config = dict(
    n_layer=14,
    d_model=192,
    n_head=3,
    n_kv_head=3,
    head_dim=64,
    d_mlp=768,
    vocab_size=898,
    activation='tanh_gelu',
    norm='layernorm',
    norm_place='pre',
    norm_eps=1e-05,
    positions='learned',
    qk_norm=False,
    attn_scale=0.125,
    bias='all',
    tie_embeddings=True,
    parallel_block=False,
    init='normal',
    init_std_qkv=0.0509,
    init_std_o=0.00961,
    init_std_up=0.0509,
    init_std_down=0.00481,
    optimizer='soap_variant',
    lr=0.00808,
    lr_mult_o=1.11,
    beta1=0.95,
    beta2=0.95,
    lr_head=0.00798,
    grad_clip=0.5,
    warmup_steps=200,
    schedule='wsd',
    decay_fraction=0.824,
    decay_shape='pow',
    final_lr_fraction=0.02,
    batch_tokens=65536,
    seq_len=512,
    doc_mask=True,
    train_tokens=275900000,
    steps=4210,
    dataset='wikipedia_en',
)
Each number is 128 + 32 x the weight over its row's rms, rounded and kept within 0 to 255. Layers, rows and columns count from 0. The size above them is the row's rms in percent of the matrix's.

# layer 5 MLP down (transposed), 768x192, rms 0.292, rows 138-206, columns 0-47
size [108 104  94  96 104  97  96  97 103  99  94 102  96 104 104 102  88  93 108 100 100 115  92  98 106  98 106 104 107  95 105  88 119 102 100  91 108  95  96 105 101 105  98 103 102 103 104 105  97  85  95  93 103  98 103 100  95 109  98 101 105  98 113  94 104 101 110 100 100]
[[115 124 195 125 126 137 140 135 192 118 139 153  80  59 169  86 136 123 160 156 130 177  84 113 152 177 155 114  95 157 161 168 149 143  64 120 155 117 130 122 130 151 141 117 127  56 150 162]
 [ 67 103 136 183 176 138 121 144 114 105 148 138 200 169 131 128 109 105  78 177 140 177 106 175 108  97 116 111 130 126 115 148 104 138 143 113 157 162 145 135 135 146  95  95 181 146 157 141]
 [115 111  62  91  70 183 145 162 100 125 120 154 147 143 127 184  79 155  98 198 111 159 101  78 102  94 115 113 156  82 157  92  93 176 185 125 126 163 113 180  65 158 165 123 181 163 152 121]
 [ 82  92  98 139 115 110 137 158 134 135 100 164 173 131 191 208  98 140  95 104 140 129  44 132 140  90 123  87 172 132  71 151 182  99 137  89 170 162 104 145 146  88 175 110 141 119  94 100]
 [113 116  66 138  91  92 144 138  80 147 131 161 114 132 105 147 109 132 189 111 125  94 127 140 237 155  79 180 144 106 100 115 133 149 115 178 176 168 138  95 146 104  71  70 128 181 100 124]
 [105 118  88 117 156 130 157 118  97 122  95 152 131 162 155 124 124  69 175 114 103 163 160 127  73 110 137 141 118  71 106 104 142 128 134 107 149 139 155  65 110 142 133 129 121 100 110 127]
 [101 152 117 117 127 151 132 148 127  89 118 111 160  91 105 113 146 100 141 113 121 232  92  97  99 108  83 125 145  81 103  93 163 105 145 128 135 159 108 168 125  46  90  90 122 119 149 118]
 [104 176 143 161  46 118 158 194 201 122 120 192 140  83 138 106 123 169 133 150 141  84 166  86 113 105 150 109 125 101 134 116 161 127 148 138 138 133 114 160 142 100 153 161 135 141 197 116]
 [120  81 137 157 177  61 127 128 181 152 136 139  94  48 109  96 131 146 200  99 165 125 137 141 124 158 138 134 105 109  99 133 134 133 120 143 136 144 128  90 163 148 136 112 165 100 167 125]
 [109 107 103 145  76 145  95 134 159 104 117 138 117 134 130 136  89  78 163 124 123  65 107 109 108  79 178 127  41 133 163 121 131 157  92 122 159 114 123 111 127 178 129  60 125 134 124 129]
 [182 175 167 158 117 112 167 173 148 148 103 185 129 104  75 105 119 137  95  84 178  53  75 133 159  84 179 105 155 105  91 165 153 117 184 134 146 127  95 206 162  54 111  98 136  27 155 140]
 [ 99 128 111 112 141 147 121 101 161 146 105 135 111 117 188  96 164 150  82 217 168 201 176 116 201  84 121 121 152 159 126 121 139 129  89 147 173 126 138 171 187 113 103 105 118  89 159 111]
 [ 99 199 155 115 109 106 117 153 119  66 161 110  49 126 135  95 186 155 133 123 141 209 139 163 118 138 153 128 116 112 171 128 146 101  76  65  77 135 123  88  80  91 157 138 105 120 132 195]
 [148 156 105 146 117  88 123  95 175 129 120 145 142 109  88 134 165  12 168 114 107 106 144 107 144 124 163 128 126  96  83  52 255 152 178 175 104  94 107 153 128 129 135 135 114 122 141 146]
 [168 109  90  98 145 171 151 129 178 136 130  86 130 135 201  87 137 150 163 147 163 157  35 123 186 118 172 157 150 174 136 105 111 136  96  87 162 154 162 122  87 147 114 108 131  86 168 165]
 [104 104 112 154  91  83 137 197 151  55 107 186 100  55 173 123  72 173 136  90 172  74 108 112 107 114 164 121 111 132 186 114 168 115  91  93 159 168 131 139 150  76 142 119 138 103 125 120]
 [147 123 147 153  63 146  89 166  68 111 108 125 162 116 121  95 126 122 167  68 142 148 169 106  87 143 112 143 190  86 172  85 139 186 132  97 165 132 122 149 153 142 111 171 108 140 112  86]
 [123 121  69 124 185  97  96 130 167 176 182 178 112 161 110 159 137 113 121 135 104 137  87 113 125  93 118 101  78 130 148 143 175 149 133 140 137 106 122 126 153 113 161 131 194 136  47 119]
 [131 181 163 110  75 167 140 145 149 161  97 162 138 121 153 100 155 114 135 102 137  97 134 129  93  88 172 135 184 139 162 142  75 128  68 137 106 166 111 117 156  94 176  91 133  82 161 135]
 [108 119 132 103 176  56 171 127 151 186 127 102 198  96 114 143 162  97 124 101 104 110 160 121  66 134 113 191 158 137 149 169 145 100  66 147 197 150 126  95 141 105 117  85 167 159 169 175]
 [ 57 145 169 126 133 145 167  57 147  97 154 168 100 101 145 107 148 110 120 103 161 148 126 111 149  99 145 169 134 161 166  94 100 172 102 111 137 159  86 187 152 203 160 128  63  79 128  94]
 [122 106 156 183 140 156 132  97 149 162 152 154 145 140 135  92 135 103 140 126 109  67 147 119 137 106 110 156 110 143 166  88 137 142 142 191 131 157  88 171 141 104 104 105 178 126 155 130]
 [ 82 111 140 166 102 108 165 147 112 175 144 129 174  71 112 111 119 170 108 116 171  58 156  97 155 151 120 168  81 173 158 118 119 165 165  94  73 154 131 118 129 116 123 107 142 132 159 155]
 [140 131  78 147  64 137 110 136 108 186 127 155  73 124 165 110 170  86 143 125 109 122  58 107  66 161 198 114 110 103 122 120 117 120 169 178 115  97 105 155 125  70 128 142 131 145 101 154]
 [183 177 132 159 167 111 139 136 147 129 129  90  99 167 117 186 132 143 151 148 139 147 164 176 138 178 147 148  75 104 131 115 130 102 128 114 142 139 120 121 123 146 145  95 200 133  65 140]
 [137 168 107 163  88 124 106 136 118 129 163 147  42 140 157  71 114  95 126 145 124 106 120 128 142 112 106 105 141 112 125 118 159 104 111 145 122 129  78 109 153 134  60 136  64 215 151 106]
 [132 154 183 179 173  95 124 156 121 141 166  90  68  72 183 132 133  84 153 149 158 113 124  96 121 166 127 133  87 131 126  94  97 125 121 109  92 135 160 146 120  60 123 142 178  88 124  41]
 [102  78 140 118  99 182 145  89  72  77 153 157 131 127 116 105 150 153 192  87  61 133 137 127  93 118  45  87  80 120 197 130 106 164 134 182 109 111 132 120 149 137  99 143 147 125 125 150]
 [162  98 129 138 131 114  93 135 119 135 169  89 138 107 101  28 196 126  65 156 139 115 120 176 125  92 146 116 173 145 113 114 113 137 116 189  80 119  75 151 145 216 114 113  73 169 129  72]
 [118 152 183 123  92  80  69 172 101  97 121 140 159 122  75  89 146 144 173 125 130 100 152  58 129  93 106 130 132 106 108 118  75 164 141 103 108 121 137 208  78 133 119 152  71 154 140 121]
 [116  44  78 156 142 167 119 116 169 144 147 120 113 134 154  93 123 109 122  86 175  83  88 154 140 141 106  98 122 135  68 104 113  85 175  80 170 105  99 121 117  71  93 145 137 145 140 113]
 [113 113  59 164 141 156 107 135 155 111 118  86 120 170 155  78 117  51  83 115 116 144 126 124 123  84 112 104 161  75 115 137 148 118 123 100 128 131 155 174 138  76 163 135  94 151 129 184]
 [162 141 177 148 184 170 105 136 119 154 173 148 110 161 138 147  71 123  98 131 134  70 117  83 101 132 164 101  96 101 178 187 174 121 132 147 111 123 106 130 176  55 178 181  93 153 159 145]
 [146 189  72 146 103 144 181 169 116 174 105 162  75 135 149 176 105  97 123 171 145 180  81  93 148  85 137 121  89 164 147 145  81 124 141 130  87 119 129 102 163 120  67  93 166  68  97 165]
 [113 131 148 106  97  86  68 120  94 103 125 136 132 154 146 178 108  80  88  98 127 168  80 116 150 108 122  69 149  81  89 112 143  34 101 118 161 206 156 115  95 145 169 110  81 134 152 118]
 [ 77 134 162 182 129 127 141 105 121 147 133  90 146  83 164 137 147 155 101 151 144 153 178 122 119 123 127  42 130 108 142 179 106 133 140 114 125 167 189 154 126 122  61 115 143  92 101 138]
 [133 117 177 143 127 161 104 134 141 121 132 168 119 118 129 128 128 118 192 142  78 152  88 188  99 155  69 116 196 168 105 143 116 126 176 150 192 157 133 155 136 103  84  86 214 141 122 134]
 [ 96  75 119 129 151 137  97 137 113 109 134 150 147 149 198 134 152 116 155 191 124 186  83 172  81 128  93 104 130 184 118  89 181 152  95  77 124 137 113 147 114 106 143 103 178 144 100 164]
 [ 94 146  82 158 100 117 130 106  66 158 120 137 141 126  92 121 135 139  81 189 140  76 128 131  86 113 146  67 125  94 103  86 138 128  60 173 121 113 144 135 178 187 127  82  35 134 132 154]
 [142 135 119  94 101 138 138 133  90  84 103 133  82 101  96 104  64 103  79  45 196 135 168 121 149 172 140 152 125 117 162 124  83 147 119 156 135 115 163 162 102 151 119 120 109 152 167 103]
 [141  81 135 118 184  97  90  92 166  90 138 125 121 148 138 113 109 102 121  95 181 131 159 166 145 176 134  88 111 176 179 107 166 142 173 117 117 143 134 112 154  60 123 147 111 142 111 120]
 [104 165 118 121 109 154 185 143 130 138 125 185 105 130 133 150 138 135 175 173 149 163 157  68 150 164 147 112 185 146 133 156 148 156 112 102 134 170  59 115 130 126  89  94 141 130 117 148]
 [197 122 121 146  94 195 113 113 108 154 201 123  92  84 173 129 130 166 186 143 147 124 134  46 100 157 132 135 102 161 140 115 128 217 136 161 168 135 122 158  48  99 169 118 156 194 154 211]
 [200  81  62 143 130  17 157 123 100 159 163 104 141 121  95 144 148 104 175 160 118 101 127 112 138 130  94 165 134 100 101 101 148 174 135 118 135 110 145 170 170  97 114 119 121  93 179 132]
 [158 140 150  65 149 154 125 146 153  78 117  80 129 135 149 104  90 109  84 120  91 128 135 172 115 176 117  96 114 148 182 104 133  69 100  96 142  78 163 118  91  94 166 101  91 101  95  73]
 [183 102 158 125 166 153 101  78 111  81 150 148  83 180 161 159  66 136 160  75 127  94 120 144 106 174 121 104 145 139 175  94 121 135 169 125  77 145 147 161 124 139 193 119  89  85  87 130]
 [146 149 141 145 141 101  78  91 112 123 104 166 110 113 172 179 139 145 111 186 176  58 130 113  94 152 132 114 108 151 172 100 184 113  57 125 150 108 134 161  71 180 176 123 143 110 125 139]
 [166 155  75 158 131 167 122  97 133 126 139 100 181 183  98 156 188 142 118 138 145 145 135 171 175 104 108 158 101 132 182 107 122 196 114 207  99 140 168 143 185 149 185 142 130  69  95 165]
 [141 128 112 152 135 163 126 114 133 112 174  66 101 102 163 114 151 142 115 146 156  86  91 147 128 114  91 137  34  91 143  36  26 110 137 105  65 135 143 164 120 123 111 145 171 145 142  76]
 [136 140 138 114 148 115 124 144 136 145  70 145 146 132  93 148 140 147 189 129  93  33 144 151 107 177 113 144 136 104 126 148  91 146 156 199 131  65 137 131 102 115 193 121  86 167 151  85]
 [ 69 145 124 217 131 163 100 171 120 196 139 162 124  95 164 116 165 123 176 213 169 147 124 157 139 152 143 123 116 136 129 119 142  91 104  49 108 190 151 119 161 162 167 136 128  86 134 145]
 [114 110 133 195 156 168 153 156 111 140 172 126 102  71 142 126 113  83  79 178 118 122 166 166 143 169 105 133  50 146 137 144 119 125 114 210 109  97  72 193 143 130 153  96 186  86 143 141]
 [118  51  99 127 144  86 136 151 160 142  98 122 146 156 191  93 108 102 135  54 199 166  76 137 150 107 145 139 130 139 156 150  74 125 135 175 207 140 136 143 158 146 154  98 129 121  90 128]
 [118 121 179 134  79  87 114 179 131 179 110 112 119 106  64 105  71 110  97 168 131 114 106 120 125 142 120 141  49 142 106 137 106 141 140 142 132  83 129 189 149 151 135  79 161 133 143 235]
 [176 102 147 136 133 145 115 136 211 144 110 117 161 181 120 177 187 111 113  61 154 153 177 100 120 131 171 147 132 104  83 159 161 124 171 180 127 176 188 133 108 104 117 129 190 170 124 137]
 [137 127 133  75 136 153 110 141 182 118 160 128 116  86 118 131 164 155 127 110 108  75 135 112 102  85 157  65 107 115 159 158 122 126  89 130 148 117 148  92 131 101 189  78 131  77 114 119]
 [ 84 158 122  75 136 168 120  90 113 151 150 108 168 195  77 120 142 111  94 109 136 160 125 109 101 128  82 164  97 152 180  94 154 105 175 145 122 178  52 118 115 101 155 110 166 170 105 123]
 [181 142 120 127  94 146 116  88 101 104 117 159 113 149 133 124  93 130 126 136 100 112 116 128 118 213  83  99  94 155  99 161 143 111 142 140 110 155 132 108 147 103 149  93 151 133  91 175]
 [ 97  99 143  94 128 125 110 137 139  87 173 161 108 122 178  93  91 166 138 141 115 120 162 151 123 175  90 133 116 134  75  92  97 122 110 146 136 158 156 125 140 149 155 147  86 142 101 130]
 [166 164 196 111 109 119 189 144 105  98 107  99 157 139 142 187  75 140 148 131 154 109 102 172  82  91  86 157 135 152 140 158 119 129  81 131 149 141 133 113 109 146  98 200 174 106 148 189]
 [131 178 153 118 128 143 165 107 177  88 179 146 117 135 125 141 124 143  46 143 133 147 123 114 176 101 167 137 117 170 154 137 166 157 133 131 107 141  72 112 136 136  97 124 158 184 147 149]
 [137 104 135 147 112 142 111 143 193 106  91 168 127 161 170 154 100 117  52  80 113 134 126 140  77 107  64 177 158 128 118 154 194 133 134 172 112 126 209 111 164 155 171 100  89  65  93 174]
 [127 164 130  88 170 181 138 114 104 107  61 142 148 137  98 136 122 138 154 122 131 165 146 100 144 172 126 156 115 132 129 131 142 106  86 111 166 148  90 155 132 139 141 157 161  67  98 106]
 [164  95 145 131 149 169 123 144 107 148  68 176 158 123 116 124 169 134 109 158 143 104 130 149  95 118 149 102 133 104 117 116 138 147 104 120 111 203 117  95  99 120 165 116 158 125 184 192]
 [146 141 139 111 152 126 160  82 155 154 152 124 126 122 171  55  91 148 162 164 182 105  80  89 157 144 146 108 168 125 131 112  85 111 177 134  37 118 150  91 129 114 163 143 122 113 141 142]
 [137 104  92 129  64 112 168 133  76 155 158 167 109 142 100 177 121  97 126 131  71 100 135  92 133 119 146 121 117 133 161 133 186 135  58 150 109 156 121 104 160 166 136 127  82  70 143 136]
 [ 87 103 132 135 121 116 121 186 124 159 131 136  95 159 119 136 144 160 165 172 127 179  86 185 144  87 130  94 155 125 177 127 164  64 132 106  81 127  97 125 170 149  96 126  92 169 150 103]
 [136 108 145 173 146  82  69 104 186  76 113 105 138 141 166 105 107  86 120 137 147 153 187  94  77 107 170 141 100 138 126 117 109 110  74 144 149 141 171 108 130 125 209 198 104 119 146 120]
 [158 158 149 101 126 189 105 174 134 111 150 135 180  60 160 127 117 123 185 129 139  79 137  89  76 185  87 130 145  89 158 135 165 107  93 123 128 192  92 133 122 130 156  80 102  39 137 141]]
# layer 5 MLP up, 768x192, rms 0.301, rows 139-207, columns 0-47
size [103  90  98 103  92  96  99 106 105 100 107  81  99  96 100 101 101 107 104 102 117  92 104 104 103 100 110  97 103 103  87 110  97  92 101 106 101  99 100 104 104 101 102  95 102 107 112  91  92 101  92 100 109 107 100 113  95  87  94  94 104 108  93 106 101 112 106 103 106]
[[ 84 113  49 140  89 138 158 170 136 102 124 124 114 159 111  88 109  88 127 124 145 112 179 140 168 199  85  88 102 113  93 101 228 182  86 104 103 113 144 119 156 129 123 193  80 138  91 119]
 [117 188 112 132 116 123 134  82 171 108 201 163 161 114 104  44  97 132 141 118 152 140 137  82 154 127 117 122 140 179 113 226 186  87 143  96  93  92 192 101 139 173 130 147 133  80  94 126]
 [131 165 107  97 173  90 150 121  84 131 143 127 189 132  98  81 169 135 128 149 136 161 182 168 155  83 129 109 142 123 156 153 105 146 162 150 103  74 125 167 113 165  74 191  94 169 164  60]
 [106 124 149  97 105 178 136 159 136 102 117 112  89 165 141 128 165  98  83 119 140 141 189 140 150 116 131 128 120 128 151  91 172 174 138 156 217 156 114 147 139 174  96 128 110 122 180 128]
 [167 184  52 142 130 106 150 137 160 115 118 129  92 182 115 169 162 136 151 156 139  88 123 113 106 109 148 118 115 115 156 137 155 126 137 143  93 117 125  70  46 119  98 103 124 107 161 137]
 [102 124 114 123 145  82 154  74 151 142 148 113 125 136 121  84 106 146  98 152 132 199 139 166 192 154 165 151 127 151 126 161 133 161 163 106 124  83 190 125 170 122 160 144 138 105 158 121]
 [156 103 127 130 154 147 151 113  52 169 139  68  69 141 128 181 146 153 115 163  93 132  96 142 114 149 118 125  91  98 130 161 128 116 135 124  77 129 123  61 147 173 132 104  89 122  92  92]
 [106 140 176 133  99 181 174 196 102  77 112 146  77 102 150 106 134 122 126  92 155 101 136 203  78 171 163 127 107 139 115 135 169  99 171 108 173 130 166  75 167 127  67 212 157 149 110 129]
 [114 163 169 135 162 186  78 195 170 119  80  64 127 176  63 143 111 125 149 127  82 160 174 178 150  92 140 144 128 155 104 131 181 146 174 147 139  93 186  90 123 119 133 160  88 118 128  97]
 [115 129 138  80 138 105 115 115  99 118 123 172 110  99 123 140 121 126 106 135 169 129 173 177 147 139 112 130  64 124 122  98 142 141 106 159 109 140 115  84 105 115 135 165 132 107  93  67]
 [195 141 152  94 129 135  99 163 141 114 107 168 115 178 117 139 139 117 145  61 133 135 107 204 165 103  46 122 137 142 182 135 114 136 136 114 105 143 161 115 114  94 140 175 127 212  62 139]
 [142 116 138 107 107 124 183 142 170 148 122 168 110 113 143 142 191 121 133 138 165 133 123 109 125 154 124 150 133 159 145 177 130  77 119  78 136 131  98 109 139 160 127  75 123 115 142  85]
 [136 132 130 126 149 161 173 109  74 120  57 109 135 140 128 135 145 104  99 157 119 163 130 109 155  85 172 124 113 162 145 112 159 119 106 154 102 159 148 138  85 101 104 154 137  52  96 144]
 [160 161 116 143  70  62 129 112  87 147 100 141  93  89 117 116  73 121 147  71 121  69 157 124 173 170 117 128 103 171 135 135 151  79 146 115 157 124 103 172 100 141  78  97  76 113 135 104]
 [142 123 157 118 102 113  80 107 125 117 158 115 161 121 140 105  85 147 128 198 151 142 185 127 112 148 149 134 174 161 174 114 157 112  89 154 145  61 122 140  82 109 128 146  97 133  85 171]
 [152 169 126 109 142 114 124 147 140 141 117 142 162 133 174 141 110  98 161 152  80 107  94 141  93 111 167  74 159 114 138  92 158 175 137 104 129 137  71 118 101 136 178 133 131 132  89  91]
 [159 145 120 115  55 164 207 136 107 136 102 126 123 108 179  96 126 131 141 121 105 125 186 100 151 113 125 124 170 114 167 116 142 136 146 121  91 121 128  86 101 167  99 119  97 162 165 200]
 [134 162 136 130 122 125  78 137 137 102  81 102  96 147 148 129 162 142  71  62 124 154  92  90 111 119 143 126 124 163 181 162 101 160 146  64 171 137 118  69 136 179 133 111 148 142 118 173]
 [154 190 175  79 117 117 117 158 140 140 111 144 150 170 154 159 158 115  75  77  92  99  52 114  84 165 164  44 163 150  69  92 128 144 179 163 131 168 175 122 106 171 154 115 126  94 157  85]
 [183 144 192 131 122 106 180  95  92  93  98 115 109 174 129 125 116  90 101  89  74 145 136 112  81 156 125 154 170 121 125 151 113 118 159 144 145 124 124  87  89  85 187 123  85 118 147 123]
 [104  92 101 101 157 143 115 125  84  70 155 110 113 122 156 175 139 124 154 116 117 128 139 124 186  73 102 127 142 101 160 130 180 137 134 145  78 126 159 165 159 176  82 130  99 131 164 122]
 [175 161 182 122 162 163  73 170 149 129 149 130 138  74 129 175 156 125 105 169 107 167  85 175 128  84  91 111 143 128 151 143 111 123 159  95 145  97 125  67 118 193 140 130 100 125  99 140]
 [182  96 157 186 150 149  90 172 126 152  96 140 147  99  68 107 161  85  82 167 132 134 138 174  53 136 197 143 116 147  74 140 160 139 140  86 124 156 130 123 128 160 134 178 157 143  90  99]
 [ 84 111 162 166 133 159 149  99 112 138 139 157 124 107 109 143 192 141 129 102 131 119 133 114 148 143 100 126  78 115 115 120 135 133 105 134 131 142 137 178 140  95  69 136 133 150  77 117]
 [129 112 137 123 158  89 171 189 142  95 137  89 104 126 161 138 137 162 128 157 115  86 168 104  27 109 148 202 118  66 161  69 149 149 154 107  94 103 145 155 128 150 169 149 183  85  60 148]
 [132 107 108 117 116 118 123 145 141 154 152 113  44 106 115 172 108 134 148  95 157 167  94  94 112 151 113  80  73 157 155  67 132  91 163 150 156 132 119  35  76 147  95 204 195 154 117 156]
 [137 117 132 149  97 130 114 154  81 164 117 122 198 130 134 129 117 148 110 110 155 112 124 170 136 183 152 122  95  64 149 115  95 151 123 172 154 167 159 132 133 136  87 114 150 176 116  23]
 [145 107  53 141 138 106 158 155 109 166 177 116 145  77 190 173 130 132 136 158 112 135 152 123 132 116 173 198  79  99 129 126 139 104 154 163  96 137  96 100 125 122 126 181 116 113 152 130]
 [126 132  91 192  92 140 115 146 105 107 131 112  68 149 145  84 113 126  53 129 149  98 170 170 151 123 130 146 120 138  56 141 122  72 137 155 135 148 102  53 179 178 138 113 124  93 172 104]
 [ 97  92  84 118 120 164 185 190 124  72  90 160 133 142 145 136 165 199 135 119 145  75 152 113 164 103  98 106 176 106  99  86 135 131 137 173 162 140 126  99 112 128 137 169 137 143 143 108]
 [110 123 180 126 138  86 132 116  93 112 151 108 102 109  91 167 167 107 126 172  88 151 187 145  84 175 142 188 156 100 146 150 115 150 123 133 105 150  67 132 150 151 104 144 102 123  60 115]
 [ 86 121 145 126 199 158  99 178 137 156  91 122 106 157 109 174 144  92 122  97 122 114 146 134 100 134 136 121  94 150  66  98  93 103 152  81 129  97 125  87 140 114 133 170 143 111 132 127]
 [142 151 144 138  83 125  97  97 150  94 167 120 177 135  88 124 113 120 131  94 161 129  99 145  69 123 157 221  81 126  93 139  99 102 209 151 101 145 131 115 119 114 141  90 153 103  57 120]
 [177 103  99 163  96 153  82 151 139 152 194 104 154 110 113  73 116 120  70  80 153 162 189 146 163 103 160 110 100 104  99 118 134  75 169 123 129 107 125 170 125 169 142 167  97  79 158 143]
 [146 153 109  96  93 128 124 122 162  50 104 156 106 123 116 170 115  88  88 130  66 148 118  85 133 136 105  92 145 104 108 121 129 115  75 118 154 159 131 145  64 144 145  74  83 138 110  86]
 [ 91 129 117 121 110  86  82 169 115  84 172 131 176  57 139 190 121  93 164 128 137 106  70 158  78  73 183 126 120 116 128 159 140 136 126 145 166 167 111  88 113 138 150 138 119  96 149 116]
 [118 206 146 149 111 154 156  79  76 156 154 145 162 134 117 149 152  93 172 155 125 183 174 120 146  63 154 141 140 131 139 128 138 135 112 173 125 193 191 135 125 107 124 154  88  80  57 139]
 [141 185  93 145 137 139 107 128 117 183  83 139 137 116 131 122 156 127  99  72 145  98 152 122 116 107 161 116 121 164 144 162  63 122 193 144 153 158 212 128 158  94  95 156 205  78 136 173]
 [104 122 108 113 115  52 131 115  98 165 120 121 124 148 179 187 145 124 141 146  54 145 112 127 157  78 104 134 115 151 141 156 152 160  98 110  53 101 105  76 233 103 137  99 143  95  82 160]
 [117 196 122 135 135  42 164  85 159 171 145 116 158 103 114 115 164 167 185 131 131  71 153  70 143 173 133  94 151  98 115 158  84 106  75 162 128 104 102 119 161 168 126 117 104 137 148  93]
 [137 127 146 141 173  97 169 136 128 183 191 136 157 118 113 174 126 132 153 138  75 156 139 136 116 137 162  99 154 164 167 130 192 126  95 162 159 196 153 193 144 125 130 162 134 162 137 128]
 [115 116 113 157  77 182  71 102 172 181 113 161 104 145 156 124 137 115  83 148 167  54  84 128 155  94 107 144 126 133 101 153 146 111  93  99 121  96 135  54 120 166 104 206 159 117 148 168]
 [187 147  79  98 108 164 119  98 116 115 166 115 109 160 134  83  88  99 110 119 130 134 123 132  88 128 107 118 138  91 131  72  92  87  71 122 172 158 126  88 104 170  81 163 131 178  93 120]
 [115 121 148 122 121 138 132 156  31 102 123 114 124 162 123 121 148 115 136 131 174 156 106  86 203 223 146  56  50 137 124 115  59 127  94  68 167 182  85  86 142 126 167 124  91  79 159 108]
 [180 110 145 105  77 147 128 132 176  89  94 145 112 177 134 107 122 113 108  76 136  70 152  77 168 193 133 108  86 133  72 113  72 175 162 135 135 183 131 114 111  90 212 128 165 102 104 108]
 [167  70 147 108  79 142 168  86 141 125 143 133 159 112 118 148 155 158 152 117  65 189 164 134 152 159 175 149 134 107 119 127 124 156 102 189 167 138 135 106 147 100  50 127  46 138 194 130]
 [ 91 107 155 109 125 152 130  98  90 156 125 144 137 164 160 114 160 120 158 117 103 141  82 137 101 113 164 116 175  88 134  77 123 112  90 173 177 144 149 144 140 116 129 139 179 100 120  73]
 [135 113 136 110 117 140 100  90 132 191 147 184  80 142 140  56 131 135  94 175 136 101 116 112 183 129 101 130 186  87 136 140 150  84  71  94  94 118 106 155 173 155 129  89 101 145 162  46]
 [ 58 201 176 117 131 114 134  89 131 125  96 137 117  83 101 145 168 169  59 139 115 149 125 101 139 119 193 106 151 203  69  94 104  79 124  68 130 189 114 109 140 167  86 148 116 128 150 133]
 [ 82  99 104 109 147 155 172 147  83 158 188 102 126 194 152 145 110 150 150  76 137  84  96 102  66 126 162 181 130 120  96 158  85 152 131 122 143  67 180 175 142 103 151 173 158 150  87 141]
 [182  96 125 150 140  80 108 101 121 143  89 176 141 102 130 165  89 163  91 132 151 140  58 151 124 119 134 135 140  91 117 110 128 140 138 105  83 128 175 104 128 117 145 173 126 123 124 153]
 [116 171 102 157 167 107 202  58 198 139 146 118 119 159 178 162 107 145  96  87  82  68 122 163 111 139 144 110 161  54  85 205 159 147 125 159 143  85 101 140  90  67 155 163 177 133 130 126]
 [121 153 124 134 125  71 145 156 161 119 132 117 198 135 116  80 133 118  77 146 105 138 170 153 149 110 213 135 130 127 154  77 142 136 101 108 130 118 122 139 106 141 145 141 140 123 163 137]
 [108  96 113 175 163  85  73 143 136 157 147 115  96 118 142 156  70  68 135 170 176 147 141 106 157 121 109  97  94 104 146 132 117 115 168 124 159  83  51 114 124  99 155 146 122 100 140  76]
 [107 145 124 153  96  65 147 140 129 134 130 195 219 123 110  96  78 125 106 148 127 142  84 141 168 102 126 115 129 134 115 154  78 165 155 128 133 167 100 135 112 163 151 169 113 173 185 144]
 [ 95 162 145 138 180  74  91 108 138 205 103 110 130 154 116 171 168 201 138  91 107  94 192 115 112 106  92 170 107 182 161 112 151 123 134 166  89 121 108 120 118 116 162 140  81 123  94 107]
 [130 126 155 129 123 150 168 118 117  99 110 124 142 155 170 147  81 137  63  59  95 140 157  96  67 150 207 140  97 179 130 116 167 188 104  89 137  94 162 139  95 172 137 172 114 142 127  88]
 [142 122 151 107 128 119 102 107 165  88 129 137 194  79 108 134 159 110 109 127 132 132 117 159 147  48 116 100 160 105 129 135 129  50 174 178 143 149 129  87  68  94 136 155 134 136 147 125]
 [167 159 112 191 125 107 121  93  80 120  99 146  96 109 166 132 119 108 134 114  63 116 142 146 139  93 174 160 120 174 111 165  81 126 122  80 144 135 175  73 193 126 146 137 124 138 131 117]
 [150 168 111 173 130 137 107 115 164  36 135 166 120 137 132 148  77 146 127 122  71 136 116  93 187  95 125 155 148 136 125 100  71 163  89  81 159 125  96 175 181 142 169 101  98 124  94 111]
 [121 167 114 118 119 135 126 116  98  85 142  88  98 130  83 171 125 103 134 120  55 147 138 147  76 160 154 117 103  77 142 171  98 111  79  85 166 106 125  84 151 191  65 193 103 171 133  66]
 [ 97 145 154 120  99 112 102  70  67 102  65 185 154 135  54  90 129 123 176 106 127 145 133 155 149 125 165 143 144 118 107 141 180 159 141 109 187 113 108 143 123 131 159 148 120 112  94 139]
 [ 70 128 160 168 126 124 109  81 132 118 115 137 164  89 111  93 141 166 165 149 117 155 161 100 163 154  97 190 140 122 100 146 110 105 185 115 120 168  93 100 133  96 194 129 116 214  89  91]
 [122 127 157 168 112  46 148 147 103 100 143 187  44 118  86  94 110 103 199 117 108 147 126 135 142 108 188 123  49 123 155 137 136 130  95 196 147 155  99 124 129 161 182 120 135  83 141  88]
 [ 93 130  67 113  82  73 148 121 127 166  94 159 112  97 167 168 123 199 147  78 162 136 116 122 192 137 100 130 132 145 153 132 115 126 151  93 139 100 161  76 128 145 133  94  86 202 109  97]
 [149 132  67  55  99 120 155  94  87 141 151  62  87  85 113 120 189 130  35 100 126 179 112 110  76 113 101 138 121 136  85 159 180 110 102 122  81 179 143 128 149 117 165 152 180 123 126 168]
 [ 69 116  96 170 128 102 155 121 170  96 131  98  69 107  81  94 186 110 133  73 148 134 124 107 127 117 162 100 161 127 177 160 132  90 145  82  88 127  60 106  85 149 135  92 177 120 115  91]
 [119 116 119 122 122 142  85  94  87 182 103 172 136 132 122 140 129 122 119 153 151 168 105 146 129 192 116  82 155 130  98 142 144 126 153  95 218 154 121  95 100 115  86 179 128 129 109 127]
 [170 140 122 150 182 162  84 122  93 122 101 147 100  71 161 123  57 125 143 107 136 124 157  94 163 130 170 128  84 187 137 133  96 115  48  88 116 148 157 170 133 121 110 181 147 132 122 156]]